{"hidden_size": 256, "hidden_act": "quick_gelu", "norm_place": "pre", "positions": "rope", "rope_fraction": 1.0, "qk_norm": false, "attn_scale": 0.125, "tie_word_embeddings": false, "init_std_qkv": 0.016, "optimizer": "muon", "learning_rate": 0.00851, "max_seq_len": 512, "train_tokens": 665800000, "max_steps": 10160}
Each number is 128 + 24 x the weight over its row's rms, rounded and kept within 0 to 255. Layers, rows and columns count from 0. Numbers have three digits each. The size before them is the row's rms in percent of the matrix's.

# layer 16 MLP up, 1024x256, rms 0.17, rows 142-248, columns 192-255
137:129166115154161098128139131111152147187159118170100107161112157138149123156156127088140164138087136124130186102093166108109128157135146138112113141162157133156143114130124091117140097135121078
127:098127127117100116139124147165114107157130121152111117111072132125191129182171153115113159124168103077149121154161102103108111113156126140113123135163109123101151119137134119135127180102161157
051:116170120091150151113148138124165105132131158113162123129167107128111107119170152162137095143134148188132164143153114132114128146159116120102125107130133117119137113163122163123158116104135142
125:132119123072085141081109135128142158109101096131123129135131080115157137148139121096131140122142135157161165097151081118114169139101117135101132115130152116110105144188118078100121156161143072
117:155166034152180101146110099155141150123111117107150097090133122147128149105119095091153140101132106114159071109145126099108137120105141141156101141112144107111121092135088101107149095177127101
119:125140077112112128153095108150124095132141116125150118129111118124091160062145078111101133125139126146120139128095134108177153145149087136205132154124136131107164095185109118123135154135098167
090:118140107104094172145135124156097134138159135150121121120107134115165162158130150132144157189108124076127144139110139100121109124158129137093133130143127091142135084130133136089127107128157101
035:134112144161129128131116136102118148112132142100129099075150131087160137144102128150112077150136157177127094191118111130132145123142109139144140099154134127118134125130114140106129129122108137
069:189130104153109099113089109151189168106102168101117139096098150154124136123112106115109143152151148148124122137123094125112120129150122142142124180085128103138113133134083130147097095103104104
121:134139081162159114107127101128176123112108171153130119092138160127129142141128138101104113125105087092120098146105125129102126135133153120170079145068085105192134139132144098185089130149123169
105:110093055140121178118093103072112149177093118149091148132144156150131141148121089105125110101109165144106099144129108143141134122170102136081155098120146136184116132144137133147144147115089163
119:134145104126126122155131146090121100125130095108153154104106099106167147091155087109129099137138118134135143148170120100131128190121104139121143122175102115160126146136164116129130133176137138
092:111155129110117094120170141135150129124149113126153142094126124143145086122110117101129132151128157105104140137134147136119109066095081112137140118109104131145135158108129123140096080137141130
076:114133129171135110147099132142107147144102105153118089119129119096167153110123137122133156092136168103113110115136110126117149084163167151086103110146099175106063110168143141122117117094144138
138:163162062101116102123114122134123089081100113068164126132135139116135140077153118126092127155112126109113151127152142132127176162135130130104117148159157148103152132080175139155126122129138151
032:127133092156114156167093102122118137139142130135115123152149119068089136160178128103156144139111138118120137146086096135124126076123102141075131120126127181128148167101116086151119125119174103
080:133134146155156168105162104101079141124086119116118120104163108138121119091132124129100101138122110094138137163154145137155154077153100099134070136156130127141129135127122102143160107140129133
046:132140140139144159183160138139123091134156105122131102121129099130113130120167131141113127117156109114117141148161120103093120113180131155172126168145147130169129135130131121128139120121120109
084:126138087124118113150154184113151147114140082129116088093142136069122142151131129087145110141139143140085135097168132113096116160141138129121113108123108122126119156108145110117093151120106105
120:126142128136133117081166146129170127128110123144109091123086097132188127116105097121151076072118118146106154130159113127102121123127092147091134132112121138154129148165110147113129135159072146
125:130127149143140132107141099120137133149118141090156104096150122108126118117124132131097129119156155109134144139102141111138120078172106101086143090149123142141152162140114098126122120137108126
099:111133142141144130171116165116117108158113147131125105133146117155099153148151093116125108116107127148128109120102135118111105086126158176086132138126145131128107091144110138121128132112114165
125:112158158183151132139087163139099121141096147127154100142110115136086115138143154144137150118136140085100155142114127155119143107134107102120146141123132194155117104158132133122105139095163099
117:122135136164077107101083113133095133134149097148124108117138116113189088087131133113104136111119137110131148154127138147114134147115139181134130143160108149133112124133128140156113139159127155
120:122169115150126115072137119113154144115143161125143128108128123123105118131161127149126133105142146160154153145127111148144129120127134143086106098114125115152133131121145139140130161132135112
101:166151114149118136157127097112175131142133109098130089134098143120138127128123143119106159113151098132153116162054150135153142115125152116168197130147150133101156155128136133135093122138166112
088:162125091142151141150120151136138092107155127116141103147143151145137127116088154154147128067129150161117086155163072087157165104137137120123113157171155150115177093132131136156129130084145162
092:119151135123108145146130143114117110110130129081099131101121129130125150167114168128105166123146119139112137172122139098114076165119128080129109112145106144126100127092147159119152123099097147
104:155138171141119121121112130166140150116142133085132111098085127149121090100146132130170141100125133129132114120086154096133111113144113121128153132124108092143158176134140130143140122129150127
122:138166142147171123089211102124148116110111115108107100170128118154145124130168111104107143143153117136139131118088125082142120148145130126126145119152091131106150118125148155133100114094138113
108:151165134128183162120117127102113139128143092137162122151112086110098127128130081129172094111136144170139116164145087140127140098122121148086134112150146091140138119152092154139126116176130114
028:109148161140080118171159138142109134142136114118169109152113118115114155152084093150148135112145144133090096161137162138137151101120115146142145147125172131116125134090155090133150117093136113
073:139104140136127175105135078159110145133149132116143121116131119132113094161103133109124108133169093142155119171118129095117140139133106102150117122161139147111137078162121140128166144137109117
066:097131141169097109136122127080109148108143168115127155136138127138095143117127108100144136087106097155132120108187118109143092105117147113122151152078138117042136113168119156138140120105115133
111:118131153132094109093150086144144147151135146159133116124112134100147145145116114125115167154149140116159163141140103155131145120154134128135102124122118133090140060123092120126147125120170147
050:099143134148149146109117088151075105123133094156117127111123086128116107112106197136139111094165154122099116109121099135133111127116156124141138121156146093147110133150121116091092144139143073
098:122185174165151120141174130135117146168101147131106140110096134110091135128129117120115105147157082099175121130092158110133134143144096131172092116149115134078164110096155113154109116099123137
024:120149131116118125172146124147093114109147115123138110142096132112153122143149159105104110129120138103154145144132115093109114155126098101138132165124092064156122091094144118108115140112118151
110:140109071137111145110128104158141098106132109133141117091126142129156157131108116135120152133161154167150128149116113107126194144133132155081116178127144130130146109117146116104128150155129168
087:127163076090136112110122094130135141115134135135151091172144155089126159077136091091118106128124118135144099062137086177149174122118146129114112100104117128127134109145101127134111118128135122
015:101098120117120120158129102119153152124131158118156125109145115146109093128111132100163105118123149136121130135145113139109150118103155177138170145130134145118116108130075145108129143138146150
093:122135119122129146151142132106114097168118119101140139112110119128085132155123124116109155126140158133101125149119118111086154122136113166096148123112138085135133125146113111136134146091144110
066:140181130134101144104063119125108165099151131117147141136150173139079088190067131155162109121110113104136156158153107116120105107147184156116068147152125136156126128149138139127161134131123123
108:127145154186124151084128109092134133097135109166118127112103127119138144133167111122125122105146124072168117153143142104095093144155118144108105137135123095154129150123097155132124095125163091
106:089116094147180134145132097128169140112166120141125110154100118100126163093111171141128120098135124141163148124105151131116138094146143131145095138124113145121085098146103172108095118149113090
130:128095136138103109114145086117137113109130071105111121098088140160133098113143108122149134180149114108114098177132111113136120119162122090159147153128157155148164107112133153128103158059103122
106:136113156125133128148104127109121125125142126115082078169077131142086111085140121119125138120149145103105113158160124116164136091104137158100180145109109108132145118128095146161097128109140119
083:130132147128159124159159089098128152140104121121131159145101153138107119146119088150104146148124133087129110117125138131111123145133165142084101129093121102140151145108125114133105149095081125
127:130136144145119116094111121110115152131098094108109129080136150153144175138106131143155144119127144128091131134148129121103145098175132126149113131131091162148090139097123085156122110109146132
122:149118118151142114094121111135168124103103129163193141121144105155102142139089135139086120135130171162107143142120102163124135106094111086147146153122163136126148127117143067112142099147151155
117:122155122100141105138126118155117102175090121126172109142135165130125085146184085137106147125113115138157175111122119088127164145144114115090117127098148153148160125112141147145114141103114136
113:129101151135145154139119135126130105168133103110154130127123137110143177108087113127102117132157188142135101148144111117087144148160109162112175165144124116060130112094134111110116150096126095
016:127143131125101117158140138101110117142163170121167142104084106088132152163137148139123137130140149106146115098134129117112130156139150159123108123128142175148145131091132125129137109058134144
037:164146119135156168206140161134109133135140136083129134092109089127115130161095136131111143104113181123122134119138132110141152176107157122145117142152123129137149134115121117129152107120131164
118:131132113118105136085105124084134126177099174118072093134124104110113120161126169147113171090186136145096137137137119110136158150175151115137126147142128109124112114127118156108138141142077145
122:100110163116126128104114115097157123151142117143091110106128125089113109127161115126146132140141136135156150135137117130160083122144124145163149133125132121071142113119153128179132130113107084
113:144113155112112105085127146071134093115101121151126125110124138164143166118166115132133143138083132122110162144139148098126135159133105116150107123110123123096085152128127107111130130098144132
056:126093135133186150152142130133157109132137127122119105139089154115145165134171098140072097104156091133106115133132137087071126145135126128145125136128142151125154138125142144171111092087137144
046:116107081132110152176143085150068122124128112145081145095133119140080112178138102129107145102144132132123114127113090089100120153112132107136156156154127101090127089119126137111134096134106130
057:141111154123117153166131119126123101132137149108147171137131111132125077140131172136098160122104141130150110109130132131152097128123085095140150106152094132149099169208101130123134119126120136
124:110104130124105192155091114112119134181119105108157120166075123150089164113135088127148126130154119123135157151132100180114110129114126146142100136128155150156119170146153130175168125131134158
107:124147150152082178085100166132099163108164123166130107108117135124087163102138138148125120126131138059120102085140125136091163124136122107144132157151140146171136120120128143115119143157110118
065:106143121102178097164170102113099105096130098086123127066109143086163137094082142137170096115156124127109103122158128133119180079073120093120128117155136120169181187140143088138140146170146118
090:137133098149141133161105100118086103110157125142129093111122139126104096121117160095096157156115101129116163109141136148131170165135114146119107135126176078144173127121086108145114145099112130
114:100102144105122112109130182102175139109086123151128119111118152162154150097118139126145140134122111145095107120106095131107148142131107165135151148150119115156131131111186127135105126132100171
136:127121113124152101122079103135103143144148122107142127141115135172122161131126137119118143142157169126129145163110084156179158155130114135123128143137166107090118107130136118137120179146172111
048:097111119140138123132110099123086162125148197090132118074126100089102105164082131119125119124141124107170155131113107111113146143125157149143123128131152124119098167125152153102121123121083109
097:134173105084146129118173132148084136089131154133105092089175150126157069114094148135097137172119168129127141154124106137145116147152164099118133108183106176069123098140146078101117109137140150
013:121148110105125138210124115145141153172134126074153103102113099082134111176163142130117114134128152137106132097100107122126132136124100106126153087133133127136149161111118125134130117141113154
133:125144130140116176067153110122150131184110109143095100108162121130098118135136146118175153140140115167119124186123091159104141150130110117121214092133106108118142110141160124097124149126139119
120:125163121144100132117119142136164132172096133132162114119106108172133175103163132097129132159145168093175151108122141144123144136132164132098130142157094095126161131115135097122150169126139143
109:125124066158102110145133132119123125161148125150133084145101135134133152110083129150117159134125170109195119130136119115149130127104158136110137151148154100072129150179080131090123105125129086
011:106154115138090130229156105154110109135165135105174101097068129099160138159101144129101131085134175137139108102137103152132112136119067120094158126121123138135133143093133151124100124126117144
082:150128104128157165151127122125111127141100142126147129135144069143113129097116099142169103145147099151135085139121098151118108122165139148162145136138146082107174141114189087143114147125085104
091:138134105123130087150146127138131117157111124120127091118131121110133192147115116150118161109158128170131142140109144111155117123130157116137110169151150114084110148141133139103133146114093145
099:173114107123138132124114172153142145157134122131135108101148156092098184103131142120150137096134100133160104095146116116101136085128108135142145088102144111121103080112105132172111119096135107
099:137138122149101117144115123125109139138128128114129143135083117114113180106100150110125139152127099152118102188186137110144109120144101116150132139180174134135098111107162092122089121119139139
064:111167130132142143136138143167116121095151097144157124112127136146142105165144111140141138086157143130133145121113095099128108156133146121125142158120154116149126128112125127128150117123109118
101:079088154184119112138126065118100119155138103132121121122107124155197122096144079111160151139153139138141134097075094161153107110133145140084165137142112132112116147130169142142061105153121148
055:139153088171146111118140136108103111146123129089093119091123124114085108176152177156122117099142132134135170124125116112141143111089091168121131141104137162175119132146124143090111127142116140
125:146136106151113136103152084152140135153173074114116114118147146113112109124139170182082114173134143135160132127153134147121167097127125154146132135125123159144127090135170165144128129100174136
139:124143096115109130114165116113081120129107119140136140112127113125097143148118123122125110160115142115146153114145095163193121141145158130106132132099175165096127103135113128148110146153142110
131:139150094119179168103101113144123127160150174133146063115131098166144138155130105132110093109128127122155160094127120128109126113150088113111137161154109118104095117113120135116115127081160138
118:136073132135131136153165161113103151129120159134147147087139108141099136128134107098076122111139136109128134090144121130129167141149134180111126087133171089130122148120112100113086135116146108
097:123152144123160156136133131126118129136135136150150133158113115131131140112116144105185161133131125159104153157130115136100145130103130118174136169096137114132088165098126131172094192109125123
115:099112124075132109139093094111117132142091121145154118158158170146156107128126117114178150084165118082177115129131124133115162075111107125153134124114106160126177134142126143137138164117158078
117:113139127138147129107132110127141139132143108154176143158143134104121090141148135105144130183141145165096131102116133095101114115142096105116108180145127176120166134145108142093132144121096131
110:080200170165135150093174167167103133100086108132151130130114054128110121112133107094111139125155127188138104110160073146084117141113142126120140186131176111110130156111115132110120131136100107
034:116134117140112124142112125141103100154170145130125118098070105087132147149114154142117086106163131164140093098138096109134148143117138122143127080151142167132167131119118153132119136097116146
089:123155131129123112191146170099121088125156095121114100125107135135121226089202121126138117139147096088143123137098158119141100122114113098159138170161186102141145152132123120175140109117142145
104:146136144131149129123089125153128108177071171092101123137068142120166092151107158119084127123116114165144129130138108120120164154135104152140180135112131145154139127168110087148136088114100130
114:110166122111123145121128107119136145142144127143117174141111117193099149126094084107101103128157135127136117092134135147114152112186184124091122144143102126138157056121153126129132126130141165
115:133117088121129096134116122121183102146096122134126116136141176137175111102173122201114110175108107122124119138136085188113133101131111130133154194148121120144137120142127158163124132115123168
057:124154147118133179132095118123177120102122102113105127115125154115161125163134123119136101135162125142132149135143166133090134095148134184071049137131122130105116112158110194145148117154139138
053:103119119154161133135140110154126108061132141142119143134131131104101114132125148123160117151147114113158139164070129105094097149164112153099114123171135142133146196095167142118117107137154130
034:119133130167109102163116105151151097128140132149167106117130148158127120115143108111113161083116138137147149170131143113091129104129127177106120154077188126117122128096112140132123152112134072
124:122109128119125071146177104118146177108111130127125124104126136114104134139160121074110103103130126114180077150197153137129118124095137087152140112102087127132089090135122109088149124155124092
130:139136133107143118100124134160081117096122088117145188167137093176078092153188146118113127126147116105145125124137124144146141137130143133100112107180147126137132135137095148086093133121152131
113:126142130136127166078111103106072128131136108080131102148191127106092124119105119097122159116115157151141107151103159129131136149159137130110123118115107115110117145110151121116123138157126118
123:126090120191102129105093142109103116159127148147146143137133128120105152127136100148171089102177126131101144137112100137172151100127132122143152155122105125116171139141144107096139177103134095
124:130103130120099126122103127101106132084116103103134172140141131089125121110136156127149119184124161131118143145114090077110173110137131178113106141095159095119117120099075089124109102150085146
095:104085140121167151142125118169137125114141097167155119164132121119095112141086101130095141119137128125164146173124131129131079153107123097141156120149158183116123128147157103138161112137152120
065:152153093127139111136151166151177166126195136094094090138175104127104090123130123111156184128133083148148157116094151086118086122169109157139147138147122123113134114145122146134100120127100110
112:111139119118114103143109119135132118102153158147104118113137137124130140146097118129171090145103105097134108151131122125147141146134120108178140170143167136103151162146114138100104134120093084
122:116131140111102113097148105136154167127099155081111134113153129101110158141142124155139111147146134171088156146157101123158099148150132147122112142119101092121138115143084139133135100100109127
080:142128108141172145147118139131078139109119104107163112110098130128131166150123123157139128085132088155135096142135122076080133119127119131096133179148129117127160122131120148153113136121149129
118:142112103137153092121127107145115096166097116115143111122171144144126161118167096109122142151116108089126134121119084198119123140159091107112107114127102107118128142109115097179155113121152109
# layer 16 MLP down (transposed), 1024x256, rms 0.0697, rows 142-248, columns 192-255
130:135120104106161132170162132179112137106147104124114174107119104159134152102137131120145144101126142127109144163089116138120137158115145093170104124104090077123109109164083143141154154152124122
127:080134125131138123168078109175150150116146127134139094130151122166067139132093120128113147112113108178139094197146149106124103100160114152138146127082143102115156119144121104120121143138116123
058:106148121093110127116127133174118148131145100135142136111142132143126098097100135126107116119124160078110111095118134117161103118109134108126108121146098152157156177137142089119166141163120086
120:132146126134120122122134156168157110088120091101097093138126104137120137095146149149088134097097117124122142099134102137129121119116132115133144112134149153135137102114132154092088104096175172
119:110123130137106131175108117137134127135120123107159143159138128163095127164133110113124108124128113111160093155135116112114102123186119154104171129152132130111145132148144120123121129130119067
113:161106154128123143171144124145155139112136134086167104136132170143139137134137099117121113144175095151144127136125157123132129106157115112124151127121153099110132108125106129134112115160132169
095:132173141161110138104124136146115132172132140157196153178119115119132119130110078115152137126108122136152115135124110115118093110116109111160131134161154138140131158134112146149141121099138119
038:155090138116145126104163147110146144132159151179098166136127111097095083104120170110109131145128126127132148104110129138144105140118120082126143172078164147144112158127089093139183142095119137
068:109114146060117105109109159123127139158141124157130115056151088148128105155143188125139135118113133117152126174174142169134130108117142125109131105132120126088142143095070103129134109108176131
116:144137131115144143140140109175110154140160141130169112071110133141195081111144105130074115139142135107117096142132161090106149112108146123131112167107127120125167139147116124127152141099108155
114:095111113128109140125165152145138125127148138168163104121145131126143128142140122150108124149124174122145158127090145126156135072170137155150167119032165101161138097178164085159140150127108123
123:103071163129132128130126097117094117101111118127072140132125119127104126182112142121097122130105122099162155142117149134094105126105164127133133102099090125142153161134145114139162146149159132
096:157114160126079160133119140139120156095106111152095090134123126113132142129139104144107145115134089134162130137135092137132121124134167126091095150155118141088121137137104120154126186141144139
077:135104130111114132127148122112171112083162190127115106159092114155118099154138087099140082134091109154173122113138130148175058153113117093139128117133159102126148149078121117143131133164080091
135:159148122099099102049107163081129108111158168105080172165143128133137131167103187130129123149156131158120132189132156159106123089136157137126102140125140125153137140141135107069093130122107171
034:161114125138111124095120174151096143108143148112100120119121101162097075131080148154104078123126112127123134122132148122101095128150094109128152117133087099149085122135102162113130128161131107
082:134128146145112117161103145134154090118150128155126126163123140108092166116069065108176083122149152121155113141117114131099146123145166139095149127109141138142131150125128154115088145149120100
050:143133118141148115199135107135121135104112129172132132123134174169154131141108143106114127142140126148121102077092164151150151107104139126107167092115117125049134129117114131068163149138102158
090:141149125160140109079144126136194119131133145106084133122171117116154119118076094135112160148096137153103097114107142101149122125102117149090116141130127159124124178113130091150160099143140154
116:130149101152112109120053156113136163121138113099129139109093133125144109112136095132129146111148115079138150152118140123134140126150100137032158145154111127119111111106131093141145118098115159
128:131170130106131109091140150137160127118165121134135127141123130166072120143106112166147105152151146123157161119119112134158150127111173128149102158107111114143131120166155105152151119122151145
097:138070088129117136149095117137107125093132136132108132127090174121105145105163175124112165121158111134097150127116110133108145153145153137108110157152105158159138146139087132117142086135135126
127:095135116099094103125084137144106122144156144163130133090101101113104114150148160117126166105173096107084135091115144136117087124173136118130131142141081086127121073135132110156129078101114146
113:145195135108159124136129095117148118186144128156148108117120125132146111135146185185184149120134137129139114141156115150116143111152075165119145132088044152113125103100135165134157094122122127
116:155128132109102103118129134136143104164116144113074124122075100128132109122163130120162138110129116170091130105139109207132146149131142167121106114136159107169152150093154157141129140098130125
095:121096138114140133114104134126102133187131147130122079121173158130122164131089127135108126130106119127131114118110138152114098128126162095076130084136118123136147081159119144132160115107197125
087:129146082113183158130081125159126140131133117101162168154114135117137109078102140142119113104173146128173139128099115119138100112105111139076120123122098153119158111142100151122169161102144153
093:096142152134145134133176090139175161119123108166150133158160142117084139128143136124101123114083096097121123120124130156165184132117104145133088139120161130150094123117104145169136111110182095
109:101123115130110127151133126141115136158108077139120131148099112085129137135111110157094105115154112141150136110154106115086121096076150124103121110122148177181161138120158166103112140139111121
132:108154102135141112094116100124120154123120129124103142134137168140120097098162129099124172152087101130128086107122153120128100093149157154165143109123112105075161116125144175140104163116137096
109:114110111122147168148059124171113125109109123122102152095067128115121134118101119164129142128129134097124125122146166140119090134123122143144142157138122135141144127133121157115152122155130144
032:135127148143164151124076139140124119109120157131116141139158121099171139132163185134107112160115127138156150126122092147147095137117149120089099125117105161131121141144136179077140120139158146
083:133165128123131108060104122136128137110080157164114130171101129103144118118136105163108127152111087120097095128112108129133117137113168167120163117154086087123103169170112155128060103132122175
068:117122157150090145097133165136135150130132131187129143149149153115095115143151113148112112122146078132144065120117117127133146118098136094163145145078160136121120110126117144079114159124106132
111:087110116125159101166188138079151094111149089117137102123144084143123142108128125115108126153114100099144124116154115147120132102153160083142097130117091166185136122096160163128142146122108119
053:156193109112121141082108147135127129169123131153132118139121072135115126134119122108114120127130096147130097148130149167111100138157111127136146116127113144130161113119184128131145122136120148
095:160089120116122125113146079088119074118124121117151153170130137098132094111112110098121119136083083137138093033140149155099135094124128130135139096119121143133128132090132154173117116155141167
026:130100105120150130128109153136139144099150148140112161104154127124108155110102117142118154152123127115141113101113141170147120102129166158137113088111106196161142157121124108141203127154109141
113:134109111154145178079098140125137107157118156127087103145173126121137132140079120113100103098138094186124104143046148147138155103133113150164084111145168151137118125114130103116133134126114152
089:166148152087163162129146133169127123119121120116138177122128117152092086133090108178136150121096141117142130128142122154147072110122113130137117100147124158097165139114085123121120095156100091
018:180145133092145132149141127153126101097150113157075166119128164081139080111124126145083145143109149139138128075106132132158113115121104097118125085085114158138128144104165133141153146168124123
098:123111113107160140135120147130141173137127111128082130099146149116154087125112164132171125117104141151174118135132128156145067126084129103116164162170116160112154122113114128129160129085080151
077:114111081148120103085135140115114089129114098147100108136128105107149146104137165102113147130101160144125119090118137121129169118119138117113133113177139149108164162124128101144105142158120137
103:110110153115133110115122143135098107099121178138131166144090177166140132118116153108124116150142115120166133122158125127157139132164168177087122120066091154143104104144149128117121111140155142
103:193112110083124115138148119164108125100081121102134143146127118135116135145169105145165140158159086117111201096129106128152124143132123150125108132193152108127126109132178112126149102096134170
132:165138140114117103102123074099131085151102106158086165133138090137119087101083143156170161139111170136140122126130117126114122127168140134126119110124117172147154099134124140111123118126144152
102:122093141146148154132101115153143093140090172126120087113150134179104105125132160120108129132118127101098119140078143120125142117100143141135123097081129138128133136100113163134168110163159101
081:143123111098157140110150144118105162116165115172165141120111153150139090147115140076135122106108120091114092176120183172180149163134149106098089175126119140133085149156166096134138126084110147
121:103129122130143104156132095105149166116124141141122127141079133129156108120114122118105115110066111146102128108134150138121170098170151136081092110139113141096108120125106153155118158133101137
116:126132139119112128116127102124155179113161093139110122121089118132136122118155096095160090130147148079125125116128122144122137102135129137105152148073154093139177149116147151150136149124133095
125:151098135131139124172146144139117152104147107120085119132142116143145137156122159137118105081117104123073100143110144139134128138132124181159136114122125159135141124117116108137178145120115115
113:147129110115172120135101178098098117153169157160087106144180106137119154102158172141137099119157146115110139119133110119150145083149119136104199115132145109099166131123185147128110110175124107
019:137122135098140115075107156142141122099131105124080128095181143136113105124115154123129080109099143133147135101129154139140126104104121125130135153122106134128119132140126137114157127158102124
038:140133139140134082129132113124150119092098115185128105152152177127128105056134158131135093102135104144153164094109151141134109094153144133139123096092143113127131116151160127141120138146110076
123:168140163111151098135141146133150116138113119137132132127149121138139107099163173147116123113149126124127147102129162112124100097111135113121153109101092150096109132119144114085145141113151155
124:107144101131171124123115119097089119125162156102129124074138120141114162129140149074114135115130137153138122138106159132095120121096097122136147117126117115096161162172125123166154184188124135
117:078095154116118103085133088152197173092139134124108142106119101176182083149117153126144135133128123139166161142135186138149113124143143174127127148104132156124120144092135099100133159139137114
061:154179113102081081129098125107123159140116111162128114131175144114116145146099146134155150143148148126166116171145156117126124102131137150149143117119144099106125141158152125157115169170159159
048:116135114124143106020083136113187141139138147149143129133139155094142128099142170110121068164127137130169125140095116165139104116159143132110088087122139100082108147151152112146153153127171118
056:095139125135178125205119123131163142102097142169138125152115127104078060098127087126121101139146138117118134096107170139110142102144150156138120142069126117098148112119129149164119120083142130
113:121116104145110171168150107091100138147103105117156148126111170137144148155151119102162142116114163158109124105126171118120133133173141128107100104126074141144113121147144109166113113112150166
103:140104088122104130074124127162121144120140177147087192165108111148145124119130119099092129139099128135072139119100124128129136117108140150099157141110146133123119118095133136163149110161112083
072:161138146145150165133101132101173140089137150123080138137135157144087139148110132120128110119123141107153146145107141128172120141144136136134135121113130137152136104136141097128151129112133096
090:109148114132169129140155140120132150091128158155152120117077131158111125160126144179182137098133081159131179106122133072097121154104130086154135146113114096117143131154124167195143150116120143
117:132111146127141156129139125151156189121124119114164111095116157097172102125120148090131152130092128138108135083138128145187152121153131098113124130135130079125126137120153173115147113127095109
123:108121117153143105143153149111090125160129101105189150143114140118154127132142164111101116153098142121071113138122109099175149105139101116134097154135146120174147105112192132104130152124146122
049:123125117120135153099137197192138100098107109149116107137131168151127139136126127125112095154115132129102160128114135156099095129100135103157101112122149163163168121169117110174135130127127132
094:136142139122162147136157158116141116117146084155132157075139107094136138109169117136125071120099158113128138075115135119105112142129160114139140099070123130139118159096146133104099133156121157
014:120120150142127115138147161133122137092167126155105158145144171163125123090084134132132119123112116128138134144135145129145123110095169146139116131105122137125111105137126118122155115144113110
142:135136145165114206115132139140108142107139101142148114145155167124086141093134155125135119115161132175126107173117139158093085123075148078107197132095088121100108164097143106111129119139169136
109:127164132131158101163126092096148131145105115123164152148116146144127098159128094145123120132164116125162117143080151141105147089063090137150129102099149127144110085158154098137180107124111106
107:112125127169165136088128120115157155114095123150073107179147098116114150085101134155114157091103152136159131104130093121158144116120112124141164107095109128119132124152109126095069114119068159
015:147108148120160130138116167135152140098122146155081146114171148117111099098105147130137084155109109128139130122106153120126135118131196139148123117108100162126086141115118126135189139137115128
080:128124128147132126094188134099112129129161159129134128128145141133082135139128141128139145133094150090137151096073092136164153113108166121163090133153150097102153115155111126083126131158128055
099:162135100116170160125103126127104124125111117148145114177139153138159138147140119145112134110130178144082157093143124100144156119087155135118140099054109118124144119126141116127126113090099095
100:126092110135118168137139133153122127137133111144121135136149156092099160115133131136179139113148117163189124111155124134107130125127088110175148095146121098176121066149124070154121117134082166
107:135150109153150129153125147125098142149134111137115127160154135138098133133128149149137160118117130156149147142146171158128168147119116113155136141123131134141118138150127074116158102168084128
068:118113087126125140098126114121139151135131138129105147108085116120130131100143130093131110156111168104103114121128143157091169114119113183127119086153161125149146136119146110130124126113140150
099:153126099122137114096140124147038101145115119138110141159139138137114082131067139154126147143128135131090128154121136106152115173132110125140099136132118172099164128137166162122103106147148147
058:114119136138115118080133173109091113106173138126158122126158161152123155129115117130145127145111133132104140105132129154158116135146133096102103132147093136083127117169148151078186100149147122
122:141167184116125123121150129121152132103122104128082154142132110129128134120138114174125145080110114083191128134116109168183101134130142097155086122090135150086121110137125123122140115148118097
133:142089102121144178115149142149127124136116177183121153148140114142109107125124143132096099165167131134108134131155169133152112094101098134101096138141117116146104151110130084149132131147134074
119:152138102130125150154116132134118158145152123109141114106190118144128151131175157102075136154156113149127133158119113136105110132133162100129119161103106123132115149187144109115128095158158161
119:178144097074115111166112138140132137114155148121125152115122129144103076118109126093101126151118137148188098070120117131114149162110151120131183113101119143129114068148157158114127136096110130
096:103138139127148143109120116137146073113155141105092135135127166127136146128115111140126156122118143105196144119140114105089160115118127136137136111172130163159136170139082151179131137128125101
114:160157140152172116136162121115149161113115135122122118151120111106172070147141136167157118104124106147134097105103121116097122100141115157128116069133123125115155160117065173147144144165099113
116:098070167151087135143126160117149153096165090124102103130198139125121115139141120132138098143164099166118118149130126141135088113120136134156159105126132120128103137117127129130095130129083123
115:154128097157129163083114152085138118112089136146150137164184145137113146118125156135103115114119131162117120113137088145110109163123094144167116118163105140100108156129133166087126110180161135
034:179131140103129121145123173103131137103123134159138129108181153148121084130123141134117132147097132119114162136117171137126134073118154138165108121098117155112120097136104102114190125140117110
088:163093120097164165151130076125101158177123123107119163153165127113104090161113110086122147116122197151135121142166155157142122119146155103096123108159151140120158147142127071135189119136103131
112:103084196081146127171105110093105116104131121132104085155153117092139099125167110109073139184107101120125149138156118137143107097138093099091131131158140164106152129141080124104162139123115130
110:134129173134091146167111129157129153105087116180134162154121151092116097101129131111115148118123108121170090132106112153136134129117150094130175126113116140149134126115129132067152168127119178
113:165114131135116129108149146165144100164100136091114083131099154144152113091152159123083113140135116104151124130098127170115105164162123103082077087133111143129110098154130141142092137124126153
062:108068126144103067076141123142094125134086135182131104123125113174105137130108095156120177117119153099159131126146105138171131111127120105155160140170106135150141154125134110119088126124113142
056:111132130093133143117121161106115154156162087087134104130142112101105163124112106130125120154111143121128150112163095136141123094121163117130113129122144097149154120142102100169193133154122152
039:137119142076145134152130119130129097122122099151107169103146110124152114130111138146115118149083121143138149104104116088167128175126140131133147116163129139129126179113139152144132122162101157
133:162121077139147161208141119150118157096122120127136152115121127138147104152168099138114162108160098164129135103166116122192123093099151085144129165120135135134128111108138131122119101168169133
121:134135143130134163147102082154085121136116143101106122163099127174106130106147153136088146114108150144106137129122135139140140144126145121130159109120115132092148122128114125106107150162160135
109:137139110160137104090098184155123134097134135140096116105136092106177121137135137123133100132100123102126164134112091154159130124133133162112128126112116176056153144101152122136133164118147118
127:147092148151107121120116098129160123096133104124155140158184154133119088139101112139087163090130145136122132103111136118144144106155122155131167098139124147096135097149135079096129111105153128
117:135118166178134143206092122174137141131142112142132129148170110117123130154125112103134161098136097104123126106115137141110107176130164109127111096127123115145140127148143146169116118159093163
102:151150147168148114131117119089117126097139109141103132093104100111132144144139079142163127104138105104096094139154155116111165144161137123100080119138137132147160151116124136154092109077073134
067:116152131097111148118139074100120155125111183098126146087106104125131155140136132134137110142091113140098136131103139130138096101140140109160104116113097107126156118139122098169129136121181154
112:116120131166099127121138121135127102129127104121104109111112111128136150134188160141085105088119153140128101130160108144141126132126169145114119115124157143171129103111164134163152162138099118
119:146163142091149065087147100159111101104114136135155134125118120116122144120144125175128113090162161120122098154167133179124106160123112175145120115095106090146079089117127147145139174083110126
086:175143102127155157131074113137161125139143160117132131171149098122175126165136121149084124135111159145146143107074168149112120131155133138125142152111118134158138087134140079130157160128125109
110:110109150115139170150114111126106119173113135116134090118132129164138134134102143128131146122107123117074122188116122185168120096105107137147135136159108154088134141185107103136078160097132108